Part of a small language model's weights.
Architecture: LayerNorm before each block, rotary positions, biases, untied embeddings, capped logits.
Each number is 128 + 24 x the weight over the matrix's rms, rounded and kept within 0 to 255. Layers, rows and columns count from 0. Numbers have three digits each.

# layer 10 MLP down, 128x512, rms 0.276, rows 100-127, columns 128-191
152111133111165101117113127138140150145091082105129148145124136132138085119119117142131121137157110111120110132125156115120107159123115107160115147189146123157108110128113143144141125151157121
138124119109129144140103092175110145139177126103091118117144114133143139136145090137113114139154109139127109090146105097137119150102114133119098132095114090131105151082116102143143126133087108
124118165152157129111130124121116134151130145138105130124118096131154138129131111133115138126130162120154110132099095129154164170126117148162138160110142158151105112135164128144119113122110099
147101133121142147141147098076113097101149130139135110153146128155104130118175151088120136141125148133134129130112109129117088094144116143117136119098117120107156111108093115090122121132135128
131103116135179147112088151117128148141146126140113165096127141091149157138093144105124194112090121155068149113102144096086143123080162162143122159145124172156133109133136153196146098121166108
115099123162093125175090194111137146176151091125161085126130157144112105106105164126137111131093145147118129143100167093095113090122103118072123134137113146082170166135151079120140156148146107
160098129126118121142121147163088147127078124094083132113110144142173121122121089125100113165161101102110134123128103143094134122124129087135146126109130144098127141177120092111122138103163125
129095145122112152134159123129122114153109150112114119133151103148122156062097142103132140144133095139089152186116153129146103134167123151123156145102124151133154138147123124154174133079127123
111161115114113132156145124148112139135149135145127142107143112116096149148093099152091116151138129143115093171183151178113122131110151111168079149114091116104152109099139143074160138128120130
106133096096156101103150110157122098116143081140126160143100165155129135110121085154114130137149117152181105139145122137109086115125094112161177066119124164072152116102100131124118096136131181
125084106099138148097112114139170139112139191113137169181129196096106154125122111137148115116167116125157159121126160154108128113133120129142128124136177095108116208120132089110100110125123110
122144163124119122138109138158151147139195118149180127171108167128146117106132119137117122158152124156099137136138128133124127121151143117156170139144116120127138151136146127110104113119123137
115165128095135119164118109140107107117147137139098122163106122107158147150083141119104130127154111137070082125136118106129127149178135127140160134120127146089073092089132217145138159165079125
153064103084095087105111155117129155103051138149128184131126124157111130077114129172113127137075178125167119143159146137072128182105099137132113120124138136117092159090088127132103168126135116
080130102109119125101086094151158107134136119120140113136093175095112130121124116114100160163099117119163159119149126145143124180117116131159147132135102135131134146157166179125161141128158078
155078168127097089139072149145104133105082126170095162162150128112098099071132153171160149109140150138137104086144079109161196101140091201121168125137138122182098105100157143120106114127129084
128114108114170182112124133152121142109172135131110124109111128130131085103109154142107131106148155148146134144119150113098139153112146108203109148150134141145153097183142158120153128109094124
160114078101100147150111127170110126162177153131173140068092120078123102124132163100148129158159108127138087105132166092142128130082105114167118183122147124160134131174160136108132143116136102
139145116131077076115135127123136135106098137134095131139140136145159138171152181115141137168139122188095146185128148177083154094127144156117097133132068144083075134109109131112170185124109099
123138092167160091151138102144149171134115112110124081142120109130146089148140125109132108136152157113082152106129139160113104113118075132140061136097091168123152119084114128151127108181076131
138164125100120152118143136160157094123165142093124114139128117130134172153085102119125099079092123134080127164109137119130079172166131120186119141134116090110133105133136121128141144099110135
112118144123146138129138177152117137143132136130158148127102140109107131076131123134095130148125135152156143123123124108094121172147128117108137141152140127112125115180116129112113161138143116
127139113131129121130160122134175143139118109102104143129148126113108157133168133153078155101106096133137144126122109115122114117126163120098148127159113154133148132094097103126141155146169138
136152096122142158149113145157114188129119139126099119132090123067152162100073151102129109185140089083156108109166165157130122157129133155114126155141118102114068145125145152100094124098143128
106145117160115122139151137119087146150106114127137172108084161135162119120138115098098121138123149078142155141166122128117149081113154109120137110148151124181127151093111129115123129159120122
131183110130121168142149134102128134118132133100119146101111124104090138133133126131145161113120102119115116104119129096123091118126162115083142117126137104090089116123133121109113137155132109
101143083137171144128096140136136090174111165096133114127155118122101110158126136068150104130140131169063131123086096133116133113103168154134127169150103125160118111118145135116127185126131107
173081113125148077168148091117123131087102120145150131131123085142120139107133107083101121135123124121120155105089133113116125134109189116109125108131139102140132134105098089119154154122131128